python train.py --num_hidden_layers=15 --hidden_size=192 --num_attention_heads=6 --num_key_value_heads=3 --head_dim=32 --intermediate_size=512 --vocab_size=512 --hidden_act="swiglu" --norm="rmsnorm" --norm_place="pre" --norm_eps=1e-05 --positions="rope" --rope_theta=16200.0 --rope_fraction=1.0 --qk_norm=false --attn_scale=0.177 --bias="none" --tie_word_embeddings=true --parallel_block=false --init="orth" --init_std_qkv=0.0486 --init_std_o=0.00887 --init_std_up=0.0486 --init_std_down=0.00543 --optimizer="muon_variant" --learning_rate=0.0115 --lr_mult_qkv=0.7 --lr_head=0.00661 --warmup_steps=200 --schedule="cos" --final_lr_fraction=0.0 --batch_tokens=32768 --max_seq_len=1024 --doc_mask=true --train_tokens=129100000 --max_steps=3940 --dataset="wikipedia_en"
Each number is 128 + 24 x the weight over its row's rms, rounded and kept within 0 to 255. Layers, rows and columns count from 0. The size above them is the row's rms in percent of the matrix's.

# layer 4 MLP up, 512x192, rms 0.0826, rows 88-111, columns 96-191
size [119  92  96 109  96  97 104 101  94  97 101 101  95 101 100  98  94  96 108 106  96 118 108  94]
[[117 137 117 130 155 120 165 125 117 103 125 144  91 125 121 109 136 103 154 145  80 118 105 104 122 128 145 128 130 132 142 173 161 144 172  86 130 170 154 157  93  92 152 111 108 159  97 122 137  90 128 130 161 111 112 154 172 140 112 122 137 164  98 170 135 115 147 107 102  83 131 175  97 173 146 120 154  72 104 119 119 105 142 159 152 173 115 121 131 112 149 113 163 145 147 110]
 [132 115 146 142 100 123 110 111 133 167 122 140 116 104 112 117 144  54 157 149 121 177 155 112  90 133 115 123 151 105 121 118  91 104 124 129 120 138  60 189 119 116  93 102 122 175 142 149 128 128 124 137 133  99 137 136 121 158 132 117 128 156 154  98 165  97 140  72 142 174 144  80 126 124 117 109 110 146  97 158 130 135 111 146 124 114 124 144 101 170 123 121 123 119 108 101]
 [140  98  70 157 105 116 137 166 143 127 145 169 153  75 148 130 135 128 114 117 138 141 155  88 182 102 146  97 158 121 143 139 143 113 131 101 177 151 151 169 165 146 153 113  97 144 107 126  85 115 117  96 113 145 121 152  84 153 176 137 127 160 138 160  85 175 135 125 189 150 115 121 140  95 137 101 119  99 134  86 118 159 114 149 145 151 170 112 135 108 129 134 132 126 118 115]
 [163 116 108 115 153 120 133 117 123 140 114 129 119 121 106  95 143 125 135 122 100 126 129 145 115  93 136 102 108 171 172 140 133 171 114 121 115 122  54 127 135 121 119 119  85 150 131  73 166 109 159 134 105 165 145 133 116 118 149 108 127 100 123 129 117 138 105 102  90 107 132 148 143 169 127 106 141 126  79 113  84 164 143 121 151 179  79  57 127 134 108 112 135 121 160 115]
 [105 119  99 121 136 103 161 129 116 161 111 147 110 123  96 125 117 120 113 127 150 122 115 113 107 172 139 113 108 113 107 128 162 111 117 122  75 137 131  96  77  96 129 151 132 124 160 121 169 105  98 117 130 129 144 106 163 170 129 146 136 174 113 120  83 140 157 127 147 151 165 133 121 111 150 121 156 125 146 118 149 120 127  85 129 142 149 131 104 132 146 133 135 144 121  99]
 [138 142 111 126 132 160 141 155 148 156 147 134 156 171  90 136 133 119 144 117 173 132 133 180 162 137 108  78 125 104 124 105 120 122 130 132 106  90 111 126 159 120 115 136 158 154  92  90 126 109 126 110 130  96  98 131  98  80 161 108 121 123 122 129 137 105 149 137 150 106  86 160 120 148 151 133 144 123 105 146 123 129 150 125 100 144 151 118 159  53 101 121 132 146 122 133]
 [112  99 156 111 163 104 152 138 109 145  93 186  88  83 151 143 120 126 130 120  81 105  82 155 137 116 107 118 153 130 124 178 110 112 119 129 122 120 143 113 149 101 112 113 133 113 124 151 140 104 143 110 111 176 140 138 123 125 110 121 123 150 104 194  77 143 117 170 113 111 151 133 112 148 114 139 105  92 137 113 160 152 114 169 103 114  84 165 140  47 121  85 104 131 152 126]
 [107 184 142 141 134 110 116 140  87 168 143 139 144 138 117 123 116 147 133 126 144 138 138 135 113 102  73 136 131 110 157  89  92 121 144 128 124 161 111 113 178 118 100 132 131 162 107 109 100 134 146 131 140 145  98  68 111 130 125 139 127 155 122 123 142 158 156 127 134 143 109  96 102 117 121 138 117 140  99  86 195 151 114 144 114 164 105 110 104 109 123 160 171 101 134 177]
 [187 110 106  97 126 124 121  89  96 143 114 155 104 129 142 132 138 139 113 137 112 103 155 114 104 147 117  89 147 133 124 108 113 155 122 116 156 113  87 157  91  93 142 141 132 103 147 110  95 164 121  93  85 121 158 158 145 139 101 108 161 128 118 151 115 119 163 163 109 142 122 175 127 163 100 133 118 123  84 115 129 100 124 118 164 132 150 130 110 124 110 110 160 151 126 150]
 [129 103 108 149 162 133 120 119 189 124 127 125  98 111 137 151 105  96 125 102  99  99 119 127 154 161 136 143 143  88 138 154 181 159 121 120 112 128 136 103 135 156 118 147  79 127 112 114 123 106 114 159 140 129 115 118 132 183 129 120 107 121 112 147 119 127 114 125 170 142 165  91  64 133 152 120 144 160 101 119 136 162 174 106 119 109 103  81 136 151 164  93 146 112 103 121]
 [175 149 135 100 102 160 157 106 126 113  82 119 159 145 175 114 129 132 135 144 111  97 119 147 108 105 111 148 130 152 120 129 119 122 106 180  78 162 103 118 144 141 110 124 110 135 133 131 183 145 119 105 135 105 117 160 165 115 154 125 146 137 102 128 129 145 171 166 134 154 168 106 129 147 138 113 130 120 124 104 145 135 128 139 126 157 121 159 110 138 121 172 139 122 126  82]
 [122 125 166 139  91 102 141 156 103  87 121 134 143  98 148 106 148 128 136  65 123 106 140 147 118  75 128 122 114 161 117 100 142 160 131 133 129 149 117 108 131 151 134 164 171 136 126 120 111  91  85 141 170 195 134 143 129 123 164 147 113 122 108 139 137 119 126 146 168  93 117 134 133 146 135 162 151  71 131 146 167 127 140 150 158 148 117 132 143 102 154 104 122 115 141 148]
 [106 135 107 159 124 126 145 135  91 125  98 114 148 137  81 138 125 108 149 104  86  86 150 139 196 135 127 147 106 166 106 135 161 136 104 140 128 111 112 132  96 170 106 143 107 131 109 103 144 125  97 121  85 147  74 158 132 116 122 100 124 128 113 141 117 118 123 135 122 112 103 116 143 157 145 142 173 147 155 140 126 115 152 119 148 158 162 108 122 162 102 124 132 157 150 148]
 [133  79 130 102 203 180 135 125 119 100 169 165 130 166 126 136 112  86 179 135 120 161 121 109 147 142  93 111 112 153 143 140 112 132 114 139 112 122 117 152 144 182  79 110 117 127 173 141 160 160  80 124 126 111 102 114 128 119 114 140 102 115 102  86 133 116 138 184 100 143 121 114 119 153 174 114 125 173 135 164 131 106 142 145 119 111 109 161 135 124 109  99 166 109 121 184]
 [108 130  97 135 152 123 106  89 140 144 126 140 117 113 142 139 130 119 151 117 119 120 128 204 137 159  98 125 141 147 134 117 131 146 118 147 139 112 134 151 155 193 117 132 108 116 143 116 131 104 154 109 137 143 124 113 109  90 164 123 138 103 163 153  87 155 105 154 111 145 108 152 137 165 130 122 162 131  75 170 132 119 133 132 100 132  95 160 124 120  60  93  99 182 130 123]
 [139 168 142 138 183 123 143 158 149  70 119 106  76 124 134 122  96 107 138 125  70 154 117 156 129  84 153 118 125 154  82 121 108 131 196 111 130 112 177 108 155  98 142 153 133 154 111 130 151 132 139 134 122 108 136 116 146 130  62 121 115 123 129 134 147 103 151 107 128 145 134 112 142  83 154 117 104 127 118 139 132 117 134 126 159 143 119  85 125 111 132 179 138 162 125 151]
 [139 155  86 168 145 147 148 106  90 147  97 160  77 178 140  77 120 118 119 128 154 139 116  88 145 122 148 110 165 123 131 112 127 115 130 130  94 129 114 134 129 185 129 132 116 118 151 147 124 171 101 114  96 125 109 105 100 158 180 146 105 115 145  89 110 143 152 143 161 100 108 140 111 143 138 138 135 178  95 116 113 122 135 130  73 102 124  69  91 145 133 137 141  71 135 132]
 [166 180 104 114 142 115 156 139 141 132  80 125 112 131 128 129 134 176  80 145 112 121 137 113 134 163 108 127 152 144  93 148  95 131 155 167 135 165 121 151 127 174 109 107 114 117  97 103 146 134 112 123 144 151 142 121 119 107 116 131 150 104 114 168  65 182 120 101  91 116 100 120 106 141 141 148 168 102 123 122 129 151 133 148 150 121 136 121 163 139 119 164  97 128 168 150]
 [114 122 142 137 112 123 147 125 100 155 105 135 117 122  76 147  96 168 142 143 106 139 110 124 108 152 126 136 142 121 141 139 126 154 114 105 121 122 171 143  69 147 124 121 128 124 123 150 156 147 104 136 111 129 157 115 135 134  77 107 100 102 105 139 125 136 117 166 124 160 146 140 134 118 111 121 117 103 123 131 106 124  94 117 130 131 132 154  65  83 182 140 125 164 135 130]
 [141 117 112 146 127 122  78 130 142 104 111 215 130 152 126 142 140 153 105 112  77 106 105 140 107 128 158 131 117 136  82 177 138 155 133 103 118 137 129 114 156 119 159 162 101 112 107 125 125 140 116 106 150 132  96 125 154 104 152 132 108 112 131 119 125 145 109 128 153 170 165  90 179 125 112 142 134  85  85 136 149 130 110  87  67 143  97 112  75 153 115 125 119 128 158 129]
 [122 166 177 171 115 124 173 120  96 139 153 150 139 155 138 114 133 175 135 124 158 119 141 126 123 155 157 113 104 118  85 163 101 150 151 143 110 133 120 151 120 141 151 169 112 109  77 113 145 124 128 129 119 145 138 102 140 124 132 159  67 133 132 104  88 118 158 127 112 116 172 144 135 131 130 136  92 126 138 101 153 121  93 117 182 143 122 127 151 131 140 151 141 122  88 152]
 [133  98 103 126 110 164 128 144 135 114 132  83  78 117 168 112 119 145 131  94 115  97  76 111 125 103 149 152  82 102 140 147 113 162 141 138 144 178 118 114 158 121 106 182 128  88 123  82 114 113 161 112 106 140 158 114 107 175 111 123 151 111 163  95 146 101 167  81 143 126 147 132 127 131 138 158 102 140 106 108 138 120 107 130 132 122 134 151 117 116 128 109 121 134 126  80]
 [135 102 139 125 148 127  63 155 119 137 111 130 145 193 151 139 135 147 142 125  95 116 145 159  97  87  73 130 136 149 139 110 176 154 122 121 119 115  92 102 145 152 127  90 164 128 141 123 138 160 122  71 130 142 106 111 118 130 167 124 124 149 177 125  85 100 110 140 137 104  86 155 130 145 118 136  97 100 126 105 121 126 105 109 153 121 145 129 116  86  86 113 141 114 125 154]
 [122 114 148  86 150 123 160 117 153 133 158 111 140 138 112  95 119  99 183 113 171 146 181 152  88 102 165  98 121 133 138 133  75 134 146 131  89 155 127 148 109 138 111 144 173 148  95 100 155 145 113  97 113 132 141 136 160 118 132 123 123 127 132 151 107 163 142 169 127 125 138 102 133 117  92  98 137 138 154 137 121 152 110 123 150 147 119  92 148 143 109  77 162 185 149 161]]
# layer 4 MLP down (transposed), 512x192, rms 0.0279, rows 88-111, columns 96-191
size [114  96 102 108  99  95 106 104  95  94  99  93 100 100 104  96  96  97 102 106  97 110  96  93]
[[ 98  83 150 156 149 114 131 154 104 132 184 141 120 148 131 128 106 149 137  97 133  89 130 131 132 116 123 138 124 117 122 154 131 146 129 136  85 121 139 155 152 107 106 147 140 126 147 149  91  79 121  88 116 150 112  74 147 186 145  80 134 123 182 130 109 140 133 121 138 118 141 120 125 147 128 134  99 103 125 100 178  85 142 139 119 130  98 124 115 130 144 151 140 161 147 150]
 [172 117 169 115 135 134 125 101 138 133 150  90 131 144 116 156 143 104 178 142 139 123 128 108 129 131 129  98 157 101 120  88  95 142  86 185 167 104  83 146 136 122 138 120 117 142 157 160 107 155  81 128 128  97 124 132  87 148 140 100 121 141 127 139 104 148 194 120 137 110 112  94 109 119 135 126  76  85 133 143 127 114 121 117 100 181 109 120 128 167 135 145 159 109 143 133]
 [158 120 168 143 131 143 116  92 144 112  98 107 120 133 120 128 107 143 118  86 117 124 142 128 123 100 139 159 147 120 146 128 128  89 163 135  83 101 124 127 161 112 137  89 155 127  95 120 177 141 143 119 160 141 153 167 153 103  94  77 116 117 116 141 147 130 100 123 123 141 128  96 162 152 147 128 128 147 163  75 156 100  92 138  95 143 107 113 158 150 131 141  60 122 159 124]
 [116 120 167 136  73 146  57 123 158 138 102 115 138  87 162 120 113  96 101 122 137  87 137 150 166 121 169 100 119  91 159 112 142 125 119 151 133 178  99 114 116 105 131 119 162 165 121 147 125 115 115 121 110 104 163 120  84 109 139 118 114 138 165 148 111 138 121 134 158 146  98 132 121 134 149 122 105 135 125 121 108 156 135 148 166 115 136 110 140 131 170 135 157 169 134 125]
 [132 127  87  67 147 142 161 140 138 147 119 133 125 122 166 121 132 155 174 113 112 130 171 126 151  90 149 158 136 109 150  89 131  95 136 107 111 149 151 128 122  97 120 140 138 103 118 149  73 134 171 150 118 162 103 161 105 134 100  97 119 128  77 154 119  89 159 111 127  95 141 165 138 117 118 128 121 126 136 125  89 126 111 184 165 159  95 159 114  98 109 109  94 127 172 135]
 [138 127  99 128 123 169 145 123  99 149 129 120 168  99 127 154 138 124 129 156  91  74 141  69 124 154 126 135 150 171 122 113 117 112 126 115 134 146 108 126  98 121 155  91 108 121 162  85 118 138 140 148 135 179 161 138 178 152 122 110 119 161 111 138 161 145 142 174  96 146 130 161 123 131 121 164 120 148 100  94 135 124 115 130 126  95 104 169  58 163 121 167 117 144 124  80]
 [153 104 147  93 111 137 119 148 167 147  60 145 153 182  96 142 160 141 150 151 116 132 141 114 110 131 121 114 143 113 148 153 167 109 121 103 166 111 142 178 164 120 105 133  75 151 132 130 130 100 143 129 148 135 127  82 103 176 122 112  97 167 119 129 138  93 124  73 135 103 137  95 151 126 105 133  95 119 155  96 148 132 134 105 153 169 131  63 110 125 134 110 117 175 138 132]
 [161  93 150  88 112 156 125 143 130 130  98 146 142 160 123 152 121 136 137 151 146 121 145 151 123 160 104 182 136 154  75 112 155 113 136 199 132 114 105 125 144 137 144 137 125 137 135 110 128 116 112 123 133 154 119 139 154 140 142  76 139 157 142 151 110 124 116  77 113 176  82 142 115 111 133 139 142 138 118 118 110 147 164 157 161 144 132 146 133 129 131 102 118 128 135 124]
 [132 142 153 174 105 143 159 187 118 133 149 125 152 146  89 129  94 139 109 146 129  98 120 136 151 115 120 118 105 135 114 122 170 119  96 126 151 158 152 124 139 130 173  91 104 118 144 157 157  88 152 137 132 116 146  70 132  87 145 129 140 162  94  99 108  99 112 152 129 112 161  88 149 111 161 142 115 111 133 104 142 157 108 128  82 113  92 115 142 131 134 143 117 127 126  97]
 [153 149 142 138  83 136 123 118  60 123 151 135 124 117  91 125 139 140 132 150  95 133 140 127 157  99 163 112 119 153 124 145  88 123 118  95 133 126 106 170 114 125 136 102 193 148 160 128 129 136 141  81 112 112 135 156 129 108 108 126 123  74  99 140 108 103 137 160  81 122 110 164 150 143  96 134 122  78 136 131 152  96  81 131 155 118 150 152  85 127 115 112 160 130 139 163]
 [138 111 110 158 121 104 112 154 162 122 152 113 119 137  93 147  96 119 100 102 139 138 137 120 147 117 123 133 120 150 158 142 158 123 152  94 154 143 121  96 162 134 126 150 119 116 151 101 117 155 161  90 131 136  86  96 100 126 126 117 167 115 159 119 171 110  71 147 150 102 128 135  96 135  91 150 135 118 134 152  91 108 108 150 109 139 115  98 138  83 139 113 138 139 135 152]
 [176 191 154 113 143  80 117 166 125 141 127 145 148  65 144 163 127 117 139 109 149 165 116 130 127 127 126 157  91  75 103 149 165 141 133 129 150 106 157 120 116 145 165 100 139 136 114  98 135 126 130 146 142 141 145 135 124 132 114 149 115  87 112 138 106 129 129 201 140 111 130 162 145 142 151 119  64  93  87 110 166 160 162 124 112 171 128  96  83 159 112 120 136 155 137 123]
 [145 166 145 100 109 182 114 147 153 149 106 145 119 149 126 152 145 154 158 125 139 123 117 153 125 130 126 105 155 100  81 125  82 138 182 118 147 113 150 110 132 113 153 100 161 105  95 140 124 124 137 149 158 143 170 142 117 151 108 133 156 147 103 109 147 131 151 110 132  90 161  95 139  88  93 124 128  97 116 170 112 165 109 114 127 104 138 140 131 125 108 162 143 134 116 126]
 [143 160 129 146  91 149 146 145 127 135 118 107 103 107 104  94 175 166 113 164 139 110 121 151 150 132 154 127 137 127 133 128 129 106 153 130 149 109 139 189 110 142 188 126 146 113  85 115 128 137 117 138 124 111 130 107  89 180 122 105 131 125 159 117 124 164 194 133 120 135 136  99  95 147 138 165 126  86 116 138 131  99 123 107 129  90 127 111 133 143 107 164 116 107 139  88]
 [ 77 104 126  98  96 129 106 114 142 141 170 121 115 163 130 123 113 111  96 162  64 102 123 157 122 116 132 127 115 117 134  96 111 144 131 132 150 124 127  81 102 175 173 139 129 132 104 130 116 129 116 113 125 132 136 148 136 147 126 126  82 107 186 123 157 133 160 118  82 111  99 150 118 141 113 184 150 109 105 104 157 106  77 124 113 112 147 154 105 149 149 146 131 169 101 169]
 [100 135 132 151  78 102 163 166 117 132 157 124 186 116 139 115 189 129 160  92 104 140 127 133 114 169 168  88 107 139 112 136 119 125  97 133  90 155 116 161 143 144 142 122 138 124 118 112 136 132 158 126 122 129 145 154 122 108 119 164 150 131 135 156 180 123 126 128 133 138 143  87 171 159 119 142 149  86 108  98 147 160 125 116 102 108  93 184  81 106 115 132 120 140 132  81]
 [152  86 152 126 109  96 116  88 121 111 122 148 167 149 158 149  90 144 123 132  95 183 105 152 149 131 124 136 165 138 132 175 118 173 138 117 140 145 104 130 113 170  88 112  42 136 108 110 116 137 117 139 119 113 135 117 107 137 121 108 147 170 128 170 171 136 144 107  52 101  93 121 163 132 105  96 114 141 125 122 102 141 142 123 128 161 117 167 157 155 150 120 110 132  85 115]
 [163  93 134 171 114 138  87 135  97 104 173 109 145 114 184 150 107 146 128  91 127 117 121  92 137 127 128 147  85 146 137 127 149  81 111  70 103 103 126 106 104 106 169 130 134 129 152 145  97 131 137 109 154 129  91 136 148 110 118 160 135 112 115 119 135  59 113 144 161 198 158 118 169 147 119 119 105 138 161 131 148  96 141 148 130 118 127 134 130 104 120 114 164 124  97 134]
 [142 158 166 148 111 142 171 163 150 119 109  84 127  94 114 164 117 112 164 152 104  91 135 103 138 111  74 142 107 114 124 108 137 114 130 128 150 119 157 103 167 109 132 156  85 169 130 115 105  97 138 157 138 164 152 140 101 122 140 115 101 121 127 128  82 143 102 102 120  91  82 126 149 135  96 114 105 139 133 109 169  92 128 139 126 147  97 142  97 175 112 158 126 140 136  91]
 [139 158 131 131 147 142 158 109 120 131 115  63 165 115 165 131 130 106 147 137 153 104 115 130 116 104 119 150 163 111 103 153 149 100 125 153 138  97 163 116 100 138 125 121 132 154 112  78 142 136 134  92 146 155 124 122 146 124  99 124 134 166 152 109 117 124 118 129 125  83 117 186  98  96 128 157 124 160 148 132 136  82 120 123 186 106 128 133 158 128 175  79 132 171 100 165]
 [131 162 140 110 145 137 107  99 111 142 124 136 132 132 107 115 101 103 162 108 111  95 117 186 117 138 110 138  96 148 147 101 119 111 132 125 120 133 134 113 147 143 128 144 158 135 159 180 116 132 133 121 133 119 134 152 116 162 124  95 145 166 171  97  88  84 109  63 168 181 116 137 119 152 158 107 179 101 103 133 111 118 110 154 162 140 131 140 123 118 158 173 127 132 183 161]
 [129 139 125 142 140 145 120 140  86  89  73 101  92 171 110 143 127 148 109 100 140 119 119 135 108 123  81 122  88 122 120  93  84 116 145 131 143 132 139 129 152 132 118 155 138 115 151 114 133 126 165 141 105 144 122 127  93 119 133  74 160 124 151 125 162 133 154  92 159 135 136 159  92 134 107 135 170 119 119 119 148 135 167  91 126 107 171 115 138 150 137  90  62 117 133  91]
 [156  94 141 127 133 143 109  94 128 121 147 145 157 139 131 135 105 148 132 116 113 113  93 136 146 118 155 130 146 120 124 115 177 154 106 133 195 120  78  91 164 108 120 116 156 146 109 146 127 138 132 105 162 104 118 118 128 152 147 135 119 185 156  82 135 111 124 142 134 127 127 118 138 105  99 175 111  89 127 143  87 107 172  70 164 148 133 135 136  84 148 146 144 105 121 164]
 [155 121 136 169 107 142 139 159 104 100 122 125 149 146 124 126 182 122 104 117 129 111 113 158 172 129  84  97 110  90 113 142 162 164 130 159 114 118 164 118 113 129 120 119  97 104 143 153 174  84 133 120 137 170 168 155 116 115 110 170 155 147 114 113  91 128  95  66 125 136 135 138 179 111 136 137 143 129 101 112 126 134 154 153 135 130 147 159 116 121 166 156 122 117 129 105]]
# layer 4 MLP gate, 512x192, rms 0.0826, rows 89-112, columns 96-191
size [ 93  95 102  99  98 103  98  88  95  97  95  99 100  97 103  99  99 103 108  95 104  98  96 103]
[[158 146 123 149 139 151 125 142 105 140 126 113 146 153 132 128 125  86 117 127 133 137 116 117  87 191 138 144 128 127 102 134 121  85 120 116 124 126 113 168  97 133  99 119 137 106 116  97 150 167 141  92 107 115 129 135 135 129 139 128 134 133 157 142 119 105  97  93 161 108 154 100 132 116 112 133 114 119 130 105 112 162 102 166 120 146 107 124 115 113  96 130 139 118 108 131]
 [126 147 115 119 121 117 116 150 111 167 117 139 133 121 122 116 142 106 110 132 119 137 132 135 154 101  92 101 117 125 125 121  83 123 105 120 155 181 132 153 118 144 129 131 101  92 102 137  99  95 130  75  75 124 143 104  89 173 128 140 156 183  96 130  98 150 168 134 155 159 144 137  93 133 144 134 151 144  73 153 154 152 106 112  87  89 171 112 159 107 126 129 142 156 113 109]
 [121 109  88 125 138 134 112 134 141 104 160 120 118 149 129 129 137 144 120 126  70 127 133  95  79 100 108 133 160 138 139 109 128 137 130 115 132 110 118 175 138 148 114 148 121 127 125  92 132 112 172 157 136 189 139  94 134 169 112  96 121 129 138 127 164  84 140 146  94 147 127  94 119 119 102 138 193 112 128 138 146 134 120 173 111 137 106 135 135 114 129 122 117 119 158 183]
 [ 84 124 145 129 104 117 123 117  87 101 118 143 109 137 179  82 145 116 135 139 116 136 155 123 134 133 127 108 109 118  93 116 126 155  99 117 136 126 122 128 107 176 136 123  90 132 126 137 125 132 139 104 111 101 112 116 142 159 151 157 109 139 127 112 129 172 132 173 136 102  98 121 105 183 136 105  90 140 113 121 129 126 171 101 115 139 177 126 146 145 126 138 132 146 136  93]
 [ 95 120 139 134 125 103 128 119 140 111 132 115 112 147 133 133 107 152 101 155 163 136 151 155 139 120 130 104 115 118 145 127 132 153  60 142 100 101 119 119 160 173  63 109 133 113  78 168 126 128 142 142 111  94  96 133 107  99 142 146 127 122 125 128 104 130 129 100 150  86 139 106 130  96 117  95 150 118 160 132 140 166 179 155 172 154 147 101 190  88 130 123 148 126 109 137]
 [131 118 130 156  79 110 113 119 147 174  65 131 122 103 118  97 145 173 152 120 124 138 108 123 157 130 134 154 138 128 124 145 157 133 122 124 154  98 113 127 104 106 120 153 106 120 115 139 118  73 142 116 127 131 116 186 130 171  97 140  95 119 134 126 125 145 112 111 146  84 134  94 121 138 128 112 155  88 131 145 108 128 183 100 197 145 134  58 142 142 124 157 121 150 132 132]
 [148 133 115 162 157 104 123 140 144 132 133 127 150 132 147 109 114 145 137 130 101 124 117 151  86 127 186 139 165 136 135 120 136 124 117 137  99 131 146 153 105 126 135  89 115 127 102 132 117 131 169 166 121 133 137 111 108 136 126 139 134  92 141 117 127 147 132 113 122 156  88  99 160 128 135 101 175 138 112  60 118 133 111  72 120 130 166 101 123 145 153 141  90 137 111 127]
 [108 122  62 140 173 136 115 111 130 174 119 113 138 155 130 114 143 104 111 123 142 153  95 127 123 110 144 161 178 121 103 125 161 133 160 142  59 111 145  74  88  92 131 109 139 173 115 126 150 115 123 130 109 121 155 140  99 131 144 143 142 108 136 163 127 132 141 131 100 118  99 123 165 111 121 120  88 183 152 125 133 149 147 140 111 129 103 138 152 142 140 198 103  98 155 103]
 [126 102 155 108 118 120 169 140 117 178 119 135 171 102 127 139 173 183 109 170 104 137 101 100 130 148 107 145 133 153 121 138 126  85  81 134 112 106 127 142 105  72 149 120 122 114  96 116  94 131 106 137 122 135 105 103 124 112 121 119 122 111 116 156 168 163  97 113 128 157 145 138 137 158  82  92 152  70 134 114 124 120  98 121 104 152 143 143 163 153 148 166 122 155 177 109]
 [155 166  97 123 149 146 174  87 110 133 107  76 150 106 125 132 106 161 127 101 105 112 103  99 147 123 119 121 150 119 126 127 129 129 100 154  97 131 134 134 117 135 117  83 122 156  87 137 113 134 140 111 162 118 131 160 136 169 103 151 118  99 121 136 142  93 130 152 128 149 103 127 156 137 105 131 103 111  77 119 108 141 133 154 114 149 134 145  97 127 105 143 191 111  85 127]
 [138 103 120 137 135 115  95  78 112 130 132  88  92 119 138 149 105 114 127 167 105 138 138 146  77 155 204 131 135  66 172 136 113 125 125 141 121 117 123 120  67  80 144 138 134  91 139 118 113 140 127 110 111 106 128 110 126 159 109 106 151 167 149 191 131 112 167 116 158 188 135 119 125 118 135 107 106 127 143 105  95 131 139 138 125 110 139 132 113 165 150  91 152 120 120 122]
 [148 119 121 129 129 109 156 151 141 131 122  95 145 104 136  98 117 143 129 130 141 125 130 123 135 103 146 156 113 122 165 122 144 131 130 147 137  71 118 107 137 133 155 132 120 143 147 120 123 149  94 140 182 152 101 122 100 161  63 111 128 129 150 179 149  96 174 134 156 142 116 127 102 122 114 114 143 111 124 159 105 153 134 156 180 118 137 129 147 138 109 156 116 124 139  87]
 [142 106 122 147 105 137 111 131 165 172 111 107 131 117 144 146 145 130 106 116 121 109 127 153 155 114 138 195 125  97 142 154 149 105 172 157 113 120 104 139  81 111 149 116 159 112  84  99 112  94 180 129 119 118 138 154  83 118 146 108 119 127 163 158 137 117 179 126 142 110 152 126 141 119 108 129 179 107 132 104  89 156 145 137 137 115  84 118 114 113 130 186 105 157 120  64]
 [102 110  77 165 150 144 163 145  92 165 117 122 155 179 116 102 105 150  85 160 148 118 122 115 136 119 162 165 106 145  49 116 127 123 121 144 127 127 108 137 121 143 135 166 124 127 120 147 119 148 152 123 111 132 137 138 132 175  80  87 107 131 138 115 147 136 149 137 152 134 128  88 120 121 158 131  91 123 111  84 170 146 112 133 129 171 168  72 102 137 125 161 122 124 122 131]
 [119 104 112  94 156 129 130 135 120 102  94 164 129 142 108 104 156 148 114 144 153 130 135 134 156 112 129 111 113 169 150 132 113 123 121 106 128 168  84 112 123 163 142 150 126 176 131  93 163 149 117 128 127 126 142 146 136 125 115 164  95 116 151 163 132  76 111 151 178 133 131  98 116 173 134 130 113  93 138 145 109 158 155 130 129 146 167 109 112 162 161  80  97 174 152 130]
 [145 149 131 153 115  47 147 143  93 127 163 131 154 107 118 151 129 127 127 168 100 103 120 141 139 113  96 121 141 116 104 123 167  96 119 164 148 109 121 154 145 146 115  98 163 150 109  95 133 132 132 141 112 129 156 116 105 139 114 114 163 114 118 153 129 159 108 155 146 165  99 146 144  97 111 151 109  57 161 114 134 151 110 129 192 114 106 147 135 130 124 127 144 110 118 123]
 [ 97 133 133 174 117 104 105 137 107 132 135 107 113 124 137 145  91 101 134 160 163 147 136 129 131 111 156 149 173 102 127 110 109  95 144 146 120  82 115  78 106 138 173 107 121 138 130 154 113 151 128 154 141 108 134 107 126 110 119 153 109 167 132  97 166 124 120 118 166 123 178 158 119  97 128 113 101 115 175 158 113  97 143 107 146 169 126 122 138  71 205 126 137 146  74 115]
 [195 143 148 112 145 116 135 123 165  89 145 110 139 125 151 155 128 112 120 150 173 126 144 109 135  95 114 164 100 145 151 121 146 112 148 167 147 100 141 122 187 101  97 142 149 160 135 106 120  88 170 117 133 133  84 126 114  92 135 121 135 128 144 115 125 137  94 110 131 129 112 134  96 163 147 130 113 143 158 103 129 132 124 180 109 139 137  94 107 151 118 148 148 117 181 122]
 [128 104 127 156  94 157 128 141 116 127 139 106 130 101 122 140 122 138 148 105 119 141 118 140 142 175 151 110  77 106 111  79 116 155  99 106 126 151 140 145 137 152 125 154 165  79 149 124 138 135  93 179 166 106 117 151  79 157 152 131 148 128 144 114 129  78 146 143 124 130 118  52  99 153  90 137 167 105 171 124 111 148 139 131 109 154 130 119  75 123 174 110 153 147 136 131]
 [141 152 123 151 151 128 137 151 151 161 150 129 129 111 174 153 111 156 126 118 147 120 119 103 117 125 122 143 153 129 156 180 103 165 126 147 109 126 118 137 128 125  99 152 120 120 138  79 172 120  94 132 111 144  93  50 116  95 104 156 157  87 147 120 141 135 146 175 127 121 136 105 133 159  96 109  82 112 119 126 174 150 111 121 118 104 167  98 111 130  98  99 136 106  79  99]
 [191 130 128 179 137 113 154 134 134 102 122 126 104 174  93 110 101 160 110 187 117 108 180 141 104 157 115 118 133 104 159 114 140 112 166 148 131  99 154 143  85 142 142 130 100 146 161 167 146  82 148 158 129  83 150 177 140 118 119 126 152 142 116 156 116 163 138 127 145 121 170 156 128 123 139 135 127 148 129 135 124 118 176  99 155 142 148 118 133 142 142 136  94 131 119 142]
 [111  82 164 134 142 114 115 157 136 121 153 123 129 141 164 136 150  97 136 112  83 118 144 140 134 100 111 161 115 124 148 147 136 179  82 113 100  98 102 114 164 161 150  96 117 142 128 122 167 101  90  93 148 122 111 133 133 111 158 122 151 128 149  96 109 124 125 136 133  93  93 119  98 102 113 148 133  90 167 130 160 116 168 108 151 170 153 129  78 130  74 135 125 139 138 134]
 [110 126 109 121  80 106 133 156 100 130  91 141 144 110 136 119 113 132 102 177 130  87 114 128 142 161 123 137  78 115 100 127 105 145 101 141 132 112 167 103 109 130 137 100 104 111 137 164 167 147 189 128 139 140 177 124  93 120 121 159 107 124 109 164 104 112 159  98 111  94 149 116 154 111 109  70 119 141  99 104 109 139 192 146 157 132 151 124 141 127 139 167 116 127  96 169]
 [157  95 122 138  91  79 127 155 127 159 142 137  84 148 124 120 129 138 105 143 108 134 148 100 102 132 115 162 138 100 102 111 115 142 102 139 122 112 175  63 120 147  97 150 136  86 162  69 154  98 135 122 118 126 142 119 116 138 129 101 136 145 139 142 131 133 172 136 159 105 114  92 175 144  84 148 102  76  86 118 158 122 174 140 132 149 127 117 141 114 152 173 159 131 149 123]]